{
  "n_kv_head": 3,
  "vocab_size": 8192,
  "activation": "swiglu",
  "norm_place": "pre",
  "norm_eps": 1e-05,
  "rope_base": 10000.0,
  "qk_norm": true,
  "bias": "none",
  "extras": ["capped logits"],
  "weight_decay": 0.039,
  "warmup_steps": 92,
  "final_lr_fraction": 0.1,
  "seq_len": 512,
  "doc_mask": false,
  "steps": 3005
}
Each number is 200 + 30 x the weight over its row's rms, rounded and kept within 0 to 999. Layers, rows and columns count from 0. The size before them is the row's rms in percent of the matrix's.

# layer 8 attention value, 96x64, rms 0.588, rows 84-95, columns 32-63
079,218,175,219,161,189,211,236,207,240,208,181,208,228,181,166,161,184,197,197,246,194,187,208,218,171,160,165,188,146,219,242,183
082,175,150,222,212,178,230,244,202,268,191,192,152,252,195,194,194,218,208,203,162,199,217,210,239,195,163,180,188,194,211,194,189
072,180,172,209,217,180,246,179,141,205,231,221,174,276,167,224,199,146,198,171,218,164,220,272,202,217,160,228,174,238,205,236,160
092,192,174,234,162,202,234,234,190,215,222,216,161,248,177,216,222,188,199,187,195,204,220,259,218,195,123,195,177,255,190,236,181
076,216,174,202,193,194,190,262,215,229,228,207,184,199,159,191,215,159,202,186,276,179,182,222,203,196,195,180,194,195,219,214,190
060,217,230,180,261,176,165,207,219,193,180,211,241,143,227,170,197,229,206,200,203,191,209,164,197,173,226,205,239,193,214,171,203
069,189,222,215,195,170,200,261,220,165,230,197,234,179,160,123,192,208,158,198,205,203,192,185,209,179,197,232,222,186,211,236,214
083,185,185,224,241,182,224,237,150,190,258,227,209,219,157,169,192,181,194,147,208,179,223,208,217,217,170,193,181,249,158,197,213
074,204,234,188,197,243,182,209,159,196,248,212,207,176,154,213,216,168,198,181,211,170,179,215,175,252,240,213,179,209,195,221,221
082,256,195,204,204,141,261,202,195,217,205,240,227,235,186,103,160,154,153,201,223,184,197,198,193,151,216,157,192,193,227,172,195
071,211,225,187,278,163,152,220,218,214,198,207,216,157,223,184,207,241,192,212,212,213,198,124,203,189,229,211,231,186,190,162,182
072,167,201,231,159,160,189,211,235,164,185,205,230,228,207,159,201,200,156,225,159,235,221,203,245,163,143,225,218,191,199,224,212
# layer 8 attention output (transposed), 96x64, rms 0.509, rows 84-95, columns 32-63
072,197,143,244,186,137,236,245,190,215,194,227,211,170,160,194,217,212,207,175,215,193,226,230,136,206,207,195,245,231,205,174,205
081,163,143,223,199,160,241,231,234,216,179,150,198,175,229,197,201,212,192,196,225,248,197,187,195,185,266,218,208,228,250,194,182
071,181,175,248,181,202,233,272,197,202,166,195,164,148,242,205,215,132,196,199,207,239,246,200,188,213,209,211,244,245,215,229,177
089,190,115,203,195,181,268,232,222,172,166,166,193,145,234,223,218,138,204,210,216,239,209,213,177,216,219,228,252,216,198,217,216
070,195,210,263,171,190,223,218,138,189,207,215,226,185,169,177,192,204,207,196,238,213,199,245,160,181,178,153,236,230,232,194,184
064,222,227,155,177,193,127,183,165,213,246,197,227,238,143,160,216,253,165,201,173,157,184,214,207,174,198,152,177,164,199,199,165
068,226,150,193,195,235,224,144,192,235,205,186,175,206,127,200,200,192,240,206,184,200,233,240,175,233,198,207,203,156,174,203,208
082,174,192,261,202,199,255,188,222,216,131,177,132,166,180,199,215,140,178,214,240,221,225,245,177,238,178,210,258,203,214,261,198
075,168,242,225,211,248,237,152,178,139,203,200,168,197,207,208,186,176,220,221,207,211,206,220,189,195,144,167,196,175,210,219,217
073,198,187,225,175,173,160,212,177,206,180,155,189,224,170,167,224,240,187,170,240,198,229,181,218,254,148,220,248,205,172,221,194
077,213,272,174,189,198,154,185,169,238,222,202,217,233,140,192,200,269,158,213,185,163,195,239,182,180,198,161,181,194,212,184,154
071,246,92,181,226,189,204,179,227,252,201,181,202,169,182,228,210,170,234,177,191,232,213,166,178,241,254,247,196,160,173,215,225
# layer 8 MLP gate, 192x64, rms 0.444, rows 0-63, columns 32-63
109,147,175,182,227,210,231,206,195,149,153,182,165,212,196,231,213,239,248,228,248,169,184,167,180,211,127,210,218,203,209,215,171
099,191,199,180,245,217,127,235,223,183,123,191,201,202,192,193,195,228,142,183,247,156,242,275,269,231,199,181,225,192,157,185,195
097,192,185,177,220,211,216,151,196,219,236,222,175,242,169,168,211,230,183,195,181,180,195,227,202,207,212,249,214,219,233,194,272
093,205,232,226,167,215,172,242,233,161,228,220,232,189,205,228,198,225,212,214,209,183,228,200,146,167,195,227,205,191,196,198,213
096,279,250,179,258,182,222,172,207,228,187,187,219,191,173,203,227,191,181,258,195,165,242,156,206,198,212,152,239,225,207,241,171
097,168,195,202,192,201,215,186,187,145,188,204,215,162,216,228,239,230,169,208,223,208,202,191,171,249,181,171,187,180,139,213,203
103,276,234,264,175,195,196,177,241,176,159,171,148,206,147,187,176,155,222,197,200,205,215,219,194,225,250,215,229,176,151,156,210
095,212,243,244,181,192,196,185,205,219,182,209,233,245,226,138,237,270,195,194,198,155,235,251,245,179,217,202,205,192,179,213,222
109,200,213,251,158,176,227,206,206,193,152,217,208,261,224,211,221,171,239,199,200,227,144,189,214,222,219,211,233,241,194,248,175
085,164,212,210,239,199,255,221,259,205,225,153,186,201,223,265,198,163,134,202,246,238,251,219,214,194,225,216,240,216,185,189,173
092,192,195,240,206,186,215,231,245,176,203,205,266,258,189,192,208,201,193,216,173,259,196,232,237,214,239,188,207,228,239,239,167
096,196,205,181,198,205,204,198,203,146,182,211,176,200,152,232,192,143,215,184,213,204,247,174,172,156,193,258,201,230,179,208,209
104,226,192,159,162,236,196,214,212,180,211,199,166,214,182,220,186,213,219,243,166,180,243,231,243,173,173,230,258,206,186,208,159
098,234,211,196,209,219,208,185,201,209,169,195,240,214,208,205,198,169,192,173,223,212,214,178,185,181,177,193,158,195,207,189,237
104,161,182,229,188,182,157,203,170,186,212,167,156,268,190,199,212,204,192,198,181,243,201,152,201,217,193,254,189,192,216,195,200
098,201,143,229,219,182,159,135,176,176,234,179,224,202,140,268,169,206,176,202,177,248,201,159,208,254,199,235,182,240,186,184,207
105,235,213,213,171,216,224,195,157,169,189,246,282,226,236,176,235,172,167,236,159,182,233,227,208,190,274,153,198,199,191,237,214
095,223,212,221,213,221,213,239,232,215,197,173,217,247,170,234,195,174,231,208,192,193,160,186,208,228,204,191,144,182,175,251,170
096,220,203,195,190,223,256,196,204,199,243,177,188,206,198,203,189,212,188,159,260,183,230,151,193,241,193,282,222,219,241,213,198
103,172,159,231,189,200,202,213,151,237,189,181,167,244,140,222,193,157,149,209,227,186,267,189,217,222,206,198,149,184,177,188,215
102,226,194,201,206,188,207,221,208,160,177,191,213,173,194,237,207,198,197,192,252,159,236,220,206,243,202,208,203,210,168,199,180
104,224,216,203,133,177,150,231,185,167,215,187,205,173,137,236,202,193,203,213,247,191,192,165,201,235,213,186,200,229,159,205,203
094,226,234,212,164,149,226,162,196,129,235,232,280,219,183,192,190,202,196,200,210,192,232,164,170,204,230,170,173,190,129,198,163
088,224,159,170,258,226,199,191,178,212,176,198,196,171,178,264,170,191,189,238,157,184,189,215,245,159,200,217,198,253,186,207,168
091,175,207,193,190,220,233,218,199,177,177,271,175,194,144,247,183,133,147,249,187,216,198,232,224,195,207,127,200,145,207,171,193
093,181,192,197,214,187,207,207,237,203,193,256,258,210,184,213,224,180,149,172,141,214,148,208,208,199,194,180,217,231,186,202,209
098,229,170,174,240,152,226,150,203,195,155,214,161,201,171,196,233,219,241,156,196,155,184,216,269,200,177,174,177,183,261,194,213
110,192,159,225,184,219,157,183,216,203,230,244,185,199,166,216,221,182,192,198,186,110,181,244,216,183,178,196,149,178,179,230,181
097,198,242,177,216,194,213,208,218,193,212,200,238,213,175,225,191,205,147,154,142,246,223,234,228,167,179,268,251,165,237,209,203
100,209,165,236,206,189,188,218,170,189,195,183,173,178,212,196,200,208,154,182,178,244,197,185,212,242,186,204,149,229,176,185,240
105,234,195,218,238,189,250,156,262,178,202,183,254,230,148,186,160,219,196,181,162,231,170,172,166,223,179,220,177,206,231,219,218
110,189,208,186,191,187,244,227,254,161,238,200,163,195,229,169,216,260,227,268,195,228,194,164,236,245,210,171,204,156,197,210,224
096,177,195,197,210,190,170,230,206,140,214,162,178,192,199,212,197,220,159,235,232,194,216,195,151,196,130,235,183,215,213,156,181
105,191,150,250,160,195,173,195,269,183,218,164,243,251,158,215,160,215,213,188,211,198,177,212,194,206,236,166,217,209,162,225,212
097,217,241,221,212,198,181,136,222,177,169,205,206,224,178,203,249,141,198,237,199,233,123,218,210,188,201,193,126,181,197,197,211
102,215,189,181,194,191,266,169,149,198,167,187,174,171,182,194,163,167,206,240,148,212,165,191,237,234,198,185,97,178,185,194,213
102,220,168,264,222,220,217,196,233,171,169,251,204,111,192,163,254,225,191,160,193,207,185,204,212,215,184,179,168,244,215,209,211
100,174,210,184,181,171,192,200,219,128,172,173,184,178,214,211,212,204,190,204,137,222,218,181,175,180,208,186,192,230,192,209,146
104,144,185,182,212,227,255,240,158,170,195,219,248,204,205,215,236,198,210,218,153,208,237,168,190,198,214,235,191,221,257,146,143
097,199,216,203,162,213,226,219,189,190,261,173,210,188,168,215,241,226,229,214,156,205,146,171,163,216,135,181,151,217,197,222,185
106,228,193,230,164,167,183,159,165,158,172,167,243,211,221,231,176,238,191,146,260,199,200,171,221,175,205,213,242,220,203,205,229
105,127,186,199,204,129,188,146,231,200,174,149,215,223,200,232,118,216,224,217,189,228,204,130,230,225,202,230,211,248,210,214,168
109,208,180,209,212,214,200,231,196,199,217,225,196,186,188,227,242,182,202,222,233,200,203,226,180,239,156,221,219,166,205,185,277
099,209,204,236,174,192,222,154,210,150,226,188,233,191,155,159,189,209,220,164,157,172,191,208,156,200,219,187,200,243,178,284,193
106,196,183,220,217,204,149,189,189,143,204,253,205,158,188,148,220,217,244,257,200,226,176,191,198,216,192,219,186,191,192,269,194
096,192,204,256,186,275,250,168,184,214,196,178,166,173,172,197,181,199,173,226,216,224,181,212,222,147,160,176,182,247,223,186,200
096,168,200,233,175,192,163,220,211,134,228,144,218,158,144,126,233,183,224,187,168,153,227,193,172,179,219,195,191,213,175,225,218
110,131,186,228,170,236,172,125,161,173,207,190,160,232,208,215,174,204,175,177,210,171,184,158,144,221,170,225,205,219,222,219,164
102,184,179,201,243,208,241,175,219,163,231,186,213,217,248,211,212,252,176,252,196,215,223,209,273,204,171,215,238,153,184,245,179
093,182,215,261,216,223,192,246,213,177,185,194,246,167,201,186,224,171,205,232,192,132,211,166,191,192,225,220,154,239,198,201,153
093,231,228,192,243,206,205,207,175,177,175,167,202,252,202,270,229,226,280,196,240,160,212,221,160,174,171,211,195,229,200,167,231
098,208,213,220,194,184,243,229,229,174,178,156,165,214,162,193,208,235,223,201,258,173,200,146,234,213,225,214,232,206,180,141,224
099,190,188,179,220,181,186,244,205,152,175,191,160,203,154,155,188,170,163,207,186,172,189,220,188,211,190,195,202,131,144,224,185
103,189,182,272,167,231,176,193,230,215,192,146,224,193,201,162,222,203,202,214,148,218,190,201,176,228,238,276,212,202,148,256,179
096,254,168,234,226,224,208,216,236,180,163,165,227,187,187,174,229,201,187,184,190,142,253,227,178,244,198,181,156,296,184,193,187
095,205,159,200,178,182,252,157,191,184,281,176,248,222,198,191,240,213,230,164,274,210,188,183,211,184,177,155,171,222,203,223,196
100,248,145,275,198,199,193,179,192,188,222,214,188,201,182,216,187,238,155,206,214,254,218,201,163,173,190,142,208,178,165,196,135
094,224,173,170,185,153,219,230,211,189,173,236,257,253,203,188,253,198,172,166,199,221,231,154,241,153,224,146,140,218,224,179,202
107,204,200,245,185,239,236,214,213,200,229,194,147,168,175,165,207,209,190,219,188,177,139,205,213,185,142,128,217,171,259,159,121
102,182,245,242,242,193,223,244,227,222,171,137,202,213,190,215,224,237,197,230,233,208,255,209,207,177,202,244,219,190,142,214,203
096,115,180,195,179,196,177,154,217,202,196,159,177,166,200,166,194,179,196,162,166,191,245,177,186,187,216,186,206,204,206,186,161
108,228,148,214,174,139,184,175,215,230,193,183,233,214,194,184,216,265,198,238,182,263,209,189,217,216,206,194,228,194,200,201,261
100,206,164,204,185,181,281,202,232,218,156,236,169,219,174,161,199,160,179,210,230,180,267,200,128,200,202,186,206,225,195,242,226
099,173,213,264,190,228,257,250,156,171,165,236,169,193,175,202,191,167,199,261,187,233,206,215,249,164,148,207,211,226,199,180,186
# layer 8 MLP up, 192x64, rms 0.469, rows 0-62, columns 32-63
111,149,159,218,202,158,179,157,181,205,183,201,118,233,190,181,196,179,245,215,216,216,185,177,198,193,205,191,246,143,193,185,202
099,192,266,208,234,166,189,195,222,183,236,196,187,218,209,198,176,196,184,233,221,264,160,138,181,174,210,227,284,224,244,224,202
101,197,242,142,164,160,163,194,178,214,159,230,190,244,194,203,217,197,177,192,172,218,245,243,152,225,181,148,178,197,181,212,164
103,82,228,179,245,199,187,150,213,196,209,195,183,222,211,169,184,149,195,230,198,223,185,193,181,206,156,184,145,211,244,226,139
096,176,220,198,212,196,215,242,250,217,203,240,183,197,150,157,213,233,159,200,180,145,211,205,226,211,157,149,196,218,141,185,216
108,128,202,252,195,185,244,171,215,223,217,204,190,175,193,193,182,266,263,228,205,234,180,200,232,135,204,189,177,246,204,205,178
096,179,217,170,211,219,190,184,245,257,180,216,236,213,133,197,204,217,214,220,180,144,215,231,237,273,207,227,175,233,207,196,290
092,214,157,155,213,215,178,244,190,217,190,265,230,186,215,184,211,247,181,163,170,169,177,221,191,206,181,208,222,188,236,264,173
115,205,191,191,186,236,162,161,185,186,238,225,214,212,187,211,193,208,197,177,204,243,244,234,236,223,215,195,252,155,180,205,252
098,152,208,185,240,173,244,177,192,183,193,129,214,171,153,210,200,199,183,189,226,218,194,215,180,192,195,203,205,201,137,145,216
091,150,217,212,230,243,192,208,269,161,213,173,177,185,190,194,172,170,223,254,194,185,205,232,261,196,192,181,165,247,218,248,207
095,202,233,195,219,221,187,182,206,192,194,250,211,190,243,226,162,174,237,156,135,194,222,230,193,266,234,146,220,151,188,237,166
103,168,205,218,256,216,184,180,240,222,225,243,206,221,203,170,184,220,202,198,210,200,252,234,266,203,204,241,248,264,241,206,186
097,191,219,151,169,183,184,211,208,183,192,208,239,171,223,168,179,251,260,211,259,220,215,168,157,187,172,214,168,141,164,180,194
114,195,237,254,202,199,169,188,210,225,226,207,172,222,217,229,234,257,256,176,204,175,181,199,216,187,200,205,228,231,210,164,195
098,185,222,210,155,247,235,240,151,208,220,179,135,221,246,173,187,226,209,143,201,163,202,178,149,206,207,240,198,202,189,255,210
090,177,219,239,197,233,216,178,192,249,203,225,203,188,163,202,215,196,204,258,185,152,228,187,179,241,190,162,180,209,190,175,192
096,132,258,177,175,209,149,222,186,199,190,155,131,223,179,144,190,199,175,244,224,264,207,251,227,180,226,223,213,193,199,223,206
092,182,200,183,157,209,215,129,167,182,164,177,277,223,178,200,176,184,229,166,197,192,233,180,245,158,198,228,188,189,207,183,206
100,209,167,209,155,240,149,183,211,180,234,217,219,178,253,161,169,225,240,148,183,187,155,182,133,239,194,191,204,183,190,228,131
108,205,169,215,235,226,163,238,198,194,256,235,160,193,198,204,176,215,179,240,215,182,229,187,258,165,153,185,195,247,235,167,202
095,179,194,161,250,239,164,190,199,222,214,200,210,169,203,208,268,209,193,211,186,194,211,258,236,138,229,136,225,233,199,202,191
086,201,197,225,172,225,245,164,187,247,240,204,189,195,225,245,186,183,197,267,238,194,219,220,247,157,209,181,228,236,211,191,215
095,213,164,224,262,215,240,157,154,212,271,225,188,181,172,195,216,181,158,208,232,204,218,232,224,229,189,194,222,147,232,221,210
099,185,216,202,214,135,213,228,176,191,171,210,137,182,210,168,227,255,237,147,272,158,207,181,201,180,180,235,161,224,193,182,216
081,178,281,205,248,181,265,222,199,194,238,206,194,182,261,191,174,248,202,169,157,182,203,168,215,212,161,197,224,175,169,200,178
091,228,202,203,195,213,238,210,232,257,215,191,158,184,186,223,201,242,197,199,264,199,190,225,231,199,193,269,186,178,155,209,172
117,174,208,261,161,227,190,189,228,256,164,259,211,145,193,227,227,180,199,251,216,126,212,215,203,218,206,237,159,231,191,220,220
088,137,251,185,204,224,220,209,200,228,179,175,197,196,145,215,209,213,158,164,178,170,226,250,199,194,210,202,249,163,179,186,194
091,179,236,177,253,203,184,244,178,231,188,192,166,241,174,219,228,176,180,242,190,212,201,183,209,180,222,263,169,154,249,270,154
106,182,249,195,250,196,190,250,231,213,196,205,178,202,183,198,215,202,224,162,218,166,262,214,221,205,197,247,228,191,192,204,200
095,217,208,150,248,240,193,173,202,175,210,190,213,267,213,142,215,147,187,182,177,160,193,151,244,203,224,204,219,177,164,188,224
100,198,216,182,245,153,218,226,253,200,211,203,231,232,243,182,217,167,178,232,172,218,179,206,217,158,172,207,199,270,162,188,153
102,200,165,140,196,194,221,204,234,163,198,250,239,189,114,166,170,201,178,139,167,201,185,230,183,232,187,172,196,213,202,191,211
086,205,159,188,176,158,170,193,165,200,205,203,188,168,208,257,271,182,200,192,197,232,211,239,247,246,176,211,141,166,169,208,250
099,252,210,219,172,209,231,193,236,177,184,194,201,169,246,166,247,294,207,170,155,243,194,224,199,169,189,235,201,241,182,181,218
102,217,198,147,294,179,168,192,185,170,198,205,153,228,235,240,222,215,229,194,189,212,191,175,228,246,224,252,156,233,230,197,221
090,216,204,220,183,206,187,155,143,197,195,246,169,269,201,223,230,191,238,201,202,194,184,237,185,264,173,244,242,232,192,220,207
103,212,198,201,206,221,225,143,271,240,237,225,198,226,187,206,150,174,150,190,220,196,209,175,211,175,202,201,200,132,145,240,219
102,236,196,183,161,239,201,196,136,165,193,167,135,148,226,182,235,198,180,190,207,205,219,221,226,190,215,189,205,195,239,157,205
097,178,182,156,169,189,192,172,194,211,138,179,206,144,186,200,168,213,207,202,260,168,231,236,194,170,148,259,178,197,177,164,212
098,195,173,241,282,166,218,184,183,226,169,177,182,192,181,235,139,178,179,221,178,176,247,196,213,195,181,255,216,205,230,152,198
108,261,203,195,280,228,193,252,223,193,228,177,197,158,226,193,227,158,246,205,247,182,201,156,167,185,209,268,153,143,218,209,242
101,240,211,160,187,197,189,183,199,182,269,168,218,206,197,223,204,190,199,299,203,171,191,211,229,223,167,214,263,203,221,226,162
103,87,249,215,154,224,172,230,229,197,211,179,171,262,214,177,172,223,226,237,176,187,224,156,265,226,220,226,206,219,194,201,171
089,184,235,200,209,210,219,196,148,224,218,233,191,205,200,200,148,227,166,235,220,233,189,155,189,223,159,245,161,211,264,210,179
105,245,160,207,174,188,226,227,220,194,155,229,215,239,214,235,129,232,166,206,200,222,170,176,163,185,161,192,175,129,220,184,202
106,254,183,182,198,211,222,257,190,243,189,219,191,202,195,245,141,164,220,175,185,196,220,189,152,241,194,176,227,149,195,196,206
094,200,174,239,180,207,179,227,194,161,218,193,180,130,279,218,179,284,161,218,255,200,186,208,207,230,146,191,168,171,192,193,210
099,165,233,214,190,211,238,192,151,172,169,157,180,189,205,203,220,240,150,199,184,206,183,194,188,189,178,190,180,188,227,162,206
108,171,200,236,219,112,193,209,188,148,182,156,173,179,222,208,181,205,242,202,194,197,239,237,185,198,182,204,226,224,209,235,179
099,218,216,242,116,182,171,189,193,167,139,177,197,148,199,209,198,173,193,187,195,229,146,200,190,184,176,205,197,190,203,165,210
116,165,236,211,207,277,153,190,225,186,191,237,241,205,182,223,237,188,202,260,186,202,198,228,192,156,216,221,251,158,158,186,227
102,192,221,224,171,203,209,192,193,213,247,236,265,186,167,198,181,199,181,217,275,191,225,260,154,226,202,199,214,223,181,221,157
090,199,218,216,218,212,248,219,179,188,196,209,126,178,146,165,245,213,219,164,179,183,241,185,226,205,241,199,170,228,186,232,153
104,205,195,193,183,198,234,204,223,215,201,220,171,153,131,212,232,185,251,174,193,227,163,123,177,182,161,196,188,235,163,165,209
109,178,174,144,168,176,219,165,256,167,242,206,212,230,212,237,203,219,147,196,215,198,164,179,190,211,171,258,165,246,232,239,197
084,182,222,171,240,220,198,182,216,255,115,219,223,236,177,157,195,222,241,212,174,160,181,220,236,192,203,162,215,203,221,212,193
110,182,222,187,179,214,158,247,172,229,182,230,193,266,193,176,169,175,234,211,196,214,225,172,171,224,247,235,194,180,171,228,222
102,159,217,219,239,202,237,217,211,213,204,127,235,187,153,190,187,218,182,203,213,118,292,214,170,157,177,198,184,190,215,167,219
080,219,251,169,212,195,216,212,149,191,171,237,176,225,188,242,206,187,219,219,224,197,184,162,223,217,200,226,171,230,230,211,204
107,218,191,251,203,223,195,192,224,191,145,220,170,171,159,193,229,209,211,209,218,205,191,256,161,237,206,234,186,185,189,144,226
099,228,236,231,187,210,140,250,219,230,207,239,255,243,202,201,182,156,199,183,182,213,137,149,208,182,231,173,214,210,219,199,220
# layer 8 MLP down (transposed), 192x64, rms 0.46, rows 0-62, columns 32-63
106,227,216,204,178,197,211,208,174,163,194,184,183,187,257,167,182,176,172,191,216,190,156,213,227,222,238,190,175,220,245,166,197
104,242,146,194,234,193,254,218,207,238,217,204,232,160,135,189,179,179,179,214,148,124,231,221,239,215,224,179,194,209,216,166,235
100,196,115,177,169,193,211,181,246,247,198,222,181,227,203,207,204,201,202,217,183,209,203,217,188,211,181,210,229,225,208,206,172
099,194,268,251,215,195,224,183,145,205,219,181,158,143,169,237,195,237,171,203,172,192,193,202,205,231,214,210,167,220,205,217,212
099,218,100,163,215,199,206,214,185,190,211,203,203,198,194,232,245,155,271,169,225,226,175,158,152,198,222,187,185,191,221,228,184
102,233,173,172,207,235,160,154,210,233,262,195,226,238,189,153,253,214,212,185,225,164,232,213,223,206,197,216,261,173,150,185,184
098,226,231,215,209,196,192,211,225,243,226,210,182,221,202,195,142,181,217,133,269,268,245,175,117,219,233,241,208,177,226,219,228
105,209,280,179,258,190,204,166,154,215,197,156,206,208,238,235,176,182,206,239,192,192,208,170,237,205,197,168,203,232,221,173,249
115,170,206,162,153,159,169,208,211,195,189,226,194,207,146,198,160,150,232,207,201,207,182,178,181,235,180,235,221,179,195,192,162
093,192,182,184,180,214,190,187,232,206,242,203,176,180,151,251,195,221,198,186,179,245,162,202,208,192,223,197,217,225,199,223,220
099,209,163,188,195,186,216,222,223,163,199,203,175,219,165,192,137,206,233,196,176,189,144,203,225,125,239,224,196,179,199,250,168
096,169,204,168,203,285,217,222,190,167,185,182,163,178,261,230,174,193,220,206,240,221,216,208,212,206,127,192,196,210,243,201,158
102,176,288,203,225,178,192,165,148,197,196,196,225,186,154,189,195,173,168,277,174,236,206,163,210,184,141,251,230,224,141,201,140
101,141,166,206,228,227,196,187,187,218,188,224,210,221,208,231,211,193,197,155,147,221,208,156,189,197,192,213,210,140,204,246,182
116,210,171,195,223,190,196,221,199,124,227,172,178,235,184,176,167,201,233,145,142,184,176,252,206,262,234,205,230,181,193,212,189
090,230,238,189,203,176,234,228,159,199,211,186,180,219,201,158,190,207,210,233,227,207,291,199,218,219,215,161,237,197,169,144,208
096,175,170,216,222,227,177,161,225,192,187,174,195,212,249,225,215,198,194,166,230,215,183,203,137,218,192,245,211,192,251,242,214
097,174,121,193,238,211,217,211,227,215,201,194,192,188,236,263,200,175,199,172,198,191,193,185,211,200,158,207,180,181,171,145,214
092,160,204,237,180,206,187,134,202,195,176,211,188,124,187,226,195,216,163,187,164,176,232,237,144,190,220,219,172,188,243,205,213
097,175,233,154,215,220,160,215,186,153,225,150,183,160,177,217,201,186,219,166,125,235,209,185,230,212,223,206,221,198,157,144,212
107,179,242,182,184,203,204,185,207,181,215,239,172,210,179,209,177,180,153,247,214,170,210,226,248,196,159,212,231,242,213,209,209
100,210,132,233,198,152,177,180,205,293,197,211,188,190,176,185,196,185,220,227,177,199,208,177,183,226,206,149,151,249,210,213,189
091,195,180,160,171,170,165,173,233,156,137,221,158,168,192,202,198,214,193,203,215,211,206,192,162,241,209,230,223,182,191,194,164
099,180,216,231,182,236,192,230,223,218,227,150,118,238,227,248,212,181,199,145,178,198,239,194,228,236,229,213,209,187,167,147,241
100,197,231,207,200,193,195,191,254,216,158,241,261,173,251,191,221,174,173,159,255,175,174,227,204,174,161,185,175,215,162,251,201
088,229,281,259,196,202,172,179,246,186,202,204,227,201,207,210,200,182,239,193,190,189,190,197,141,180,236,237,226,154,220,187,142
099,194,170,242,234,176,215,152,211,222,206,167,201,253,202,138,256,185,227,209,231,157,175,155,223,173,209,197,197,191,170,205,193
106,195,180,163,173,213,193,167,178,256,208,236,182,227,159,204,154,228,221,180,199,216,206,211,187,166,172,227,223,182,190,145,174
088,133,180,246,204,168,164,194,206,177,192,215,223,231,149,175,201,210,234,169,207,154,192,178,204,148,175,196,210,177,222,210,141
100,184,192,200,201,183,219,197,208,202,217,201,242,222,259,223,230,163,199,246,165,197,231,189,247,241,195,213,170,224,178,186,205
114,236,107,147,192,206,168,159,165,195,238,175,219,172,230,258,254,194,209,200,224,204,176,203,161,232,205,199,214,209,198,239,234
097,155,213,214,163,235,223,197,246,198,191,227,124,177,174,211,239,169,227,234,216,219,217,196,226,222,247,190,208,205,202,211,164
101,241,222,206,219,214,232,168,207,190,171,208,161,207,190,143,170,214,174,235,230,158,158,212,237,150,180,176,266,145,179,176,167
114,237,125,242,206,188,216,188,182,216,166,156,170,197,186,164,213,179,198,250,207,180,153,224,212,211,230,174,178,223,192,235,200
095,189,82,182,271,197,219,204,206,272,231,217,170,187,193,196,182,174,218,177,206,207,212,213,191,229,170,179,192,188,216,172,232
105,183,244,202,241,180,210,215,254,218,182,219,199,211,218,232,123,238,243,222,159,159,191,143,213,187,157,177,216,198,193,193,195
095,188,226,184,184,180,209,256,173,169,201,180,214,226,156,156,196,142,153,258,213,217,226,201,182,193,159,206,239,171,198,242,149
096,198,193,214,238,203,221,187,189,197,231,202,175,193,156,211,196,204,215,238,255,204,212,189,181,253,185,192,166,160,168,142,189
100,188,259,174,242,153,183,239,160,242,224,218,193,210,172,186,228,224,165,228,191,217,229,192,213,204,185,190,187,217,209,225,215
095,182,173,205,188,173,140,201,215,211,212,195,182,262,177,165,203,193,195,164,176,195,278,178,185,250,177,223,247,216,206,237,201
103,142,235,220,212,186,182,210,203,248,220,125,170,198,207,230,213,199,202,143,189,167,212,208,223,172,253,194,215,229,217,206,244
101,186,193,218,189,192,176,120,128,155,202,173,185,217,181,190,201,202,217,206,152,209,245,166,179,164,206,188,238,209,208,193,191
098,169,272,217,233,241,232,215,178,201,162,195,180,226,201,220,227,204,260,156,219,183,169,169,186,152,202,211,198,209,164,226,201
101,205,244,190,189,137,186,233,211,187,202,192,167,188,192,170,182,134,196,215,197,209,182,220,175,140,231,225,164,253,194,179,144
113,216,223,190,255,170,220,148,177,239,229,227,204,179,195,192,241,168,198,190,236,201,169,264,208,208,226,151,216,151,236,200,208
102,208,258,163,207,247,192,252,185,140,185,220,196,209,139,190,209,183,201,182,180,196,222,239,242,168,156,207,201,204,152,199,203
099,191,148,184,244,191,198,209,224,186,188,222,198,141,185,165,192,249,232,195,218,192,149,211,194,175,235,210,175,219,238,157,188
110,178,244,201,174,204,235,213,208,141,171,229,210,180,194,211,199,233,163,180,250,239,173,191,197,224,245,177,195,242,174,158,194
097,176,178,199,154,202,173,220,229,179,169,196,196,227,248,192,205,182,214,175,169,172,186,177,223,192,213,209,207,151,143,194,150
094,222,181,216,181,218,238,194,234,178,223,256,218,207,258,231,169,185,208,196,198,193,262,193,238,189,169,190,212,199,203,202,259
109,190,246,220,214,180,173,215,217,183,172,230,199,170,154,121,174,212,191,219,180,190,168,158,197,165,218,199,213,172,216,171,201
102,204,239,216,208,241,198,192,170,182,245,168,203,223,265,188,230,193,187,243,213,209,180,222,259,244,199,192,166,188,221,221,230
108,255,250,203,156,219,273,217,214,196,213,238,181,204,195,223,210,191,211,241,192,196,213,206,163,152,220,172,194,266,173,201,165
102,175,140,233,143,251,171,191,176,247,243,147,200,227,188,216,216,195,224,183,170,201,217,202,206,174,189,217,231,151,152,218,175
091,188,240,192,183,204,205,182,255,146,221,197,225,191,134,170,214,186,211,179,200,158,193,151,186,175,160,168,179,140,224,209,172
106,161,174,215,216,221,160,177,251,193,235,148,162,223,183,161,211,214,163,185,192,177,193,215,215,186,210,221,133,203,178,237,167
104,221,171,200,211,211,251,221,257,246,234,187,204,178,197,176,169,166,208,206,219,204,190,216,182,163,211,219,165,159,193,257,157
095,211,251,206,237,254,239,213,204,264,189,228,152,196,193,221,133,164,242,199,209,186,148,181,182,215,160,165,169,195,228,201,117
114,212,272,204,209,178,186,185,195,215,154,200,250,209,241,221,189,214,144,223,167,190,201,165,212,185,165,149,189,208,199,230,255
108,224,79,213,196,196,218,187,260,171,205,165,215,213,213,178,229,172,207,172,178,207,199,140,218,148,211,216,184,169,180,232,204
091,175,214,248,186,210,187,169,266,155,205,185,203,199,182,163,199,206,201,170,166,175,169,171,203,170,231,190,230,175,147,213,228
107,189,184,176,237,202,177,256,241,251,215,241,227,197,193,155,177,152,222,193,187,231,180,220,208,191,154,207,222,209,253,168,230
096,144,181,212,201,153,176,156,255,197,181,194,233,219,230,160,172,226,193,226,194,232,227,225,250,234,183,231,196,169,209,214,212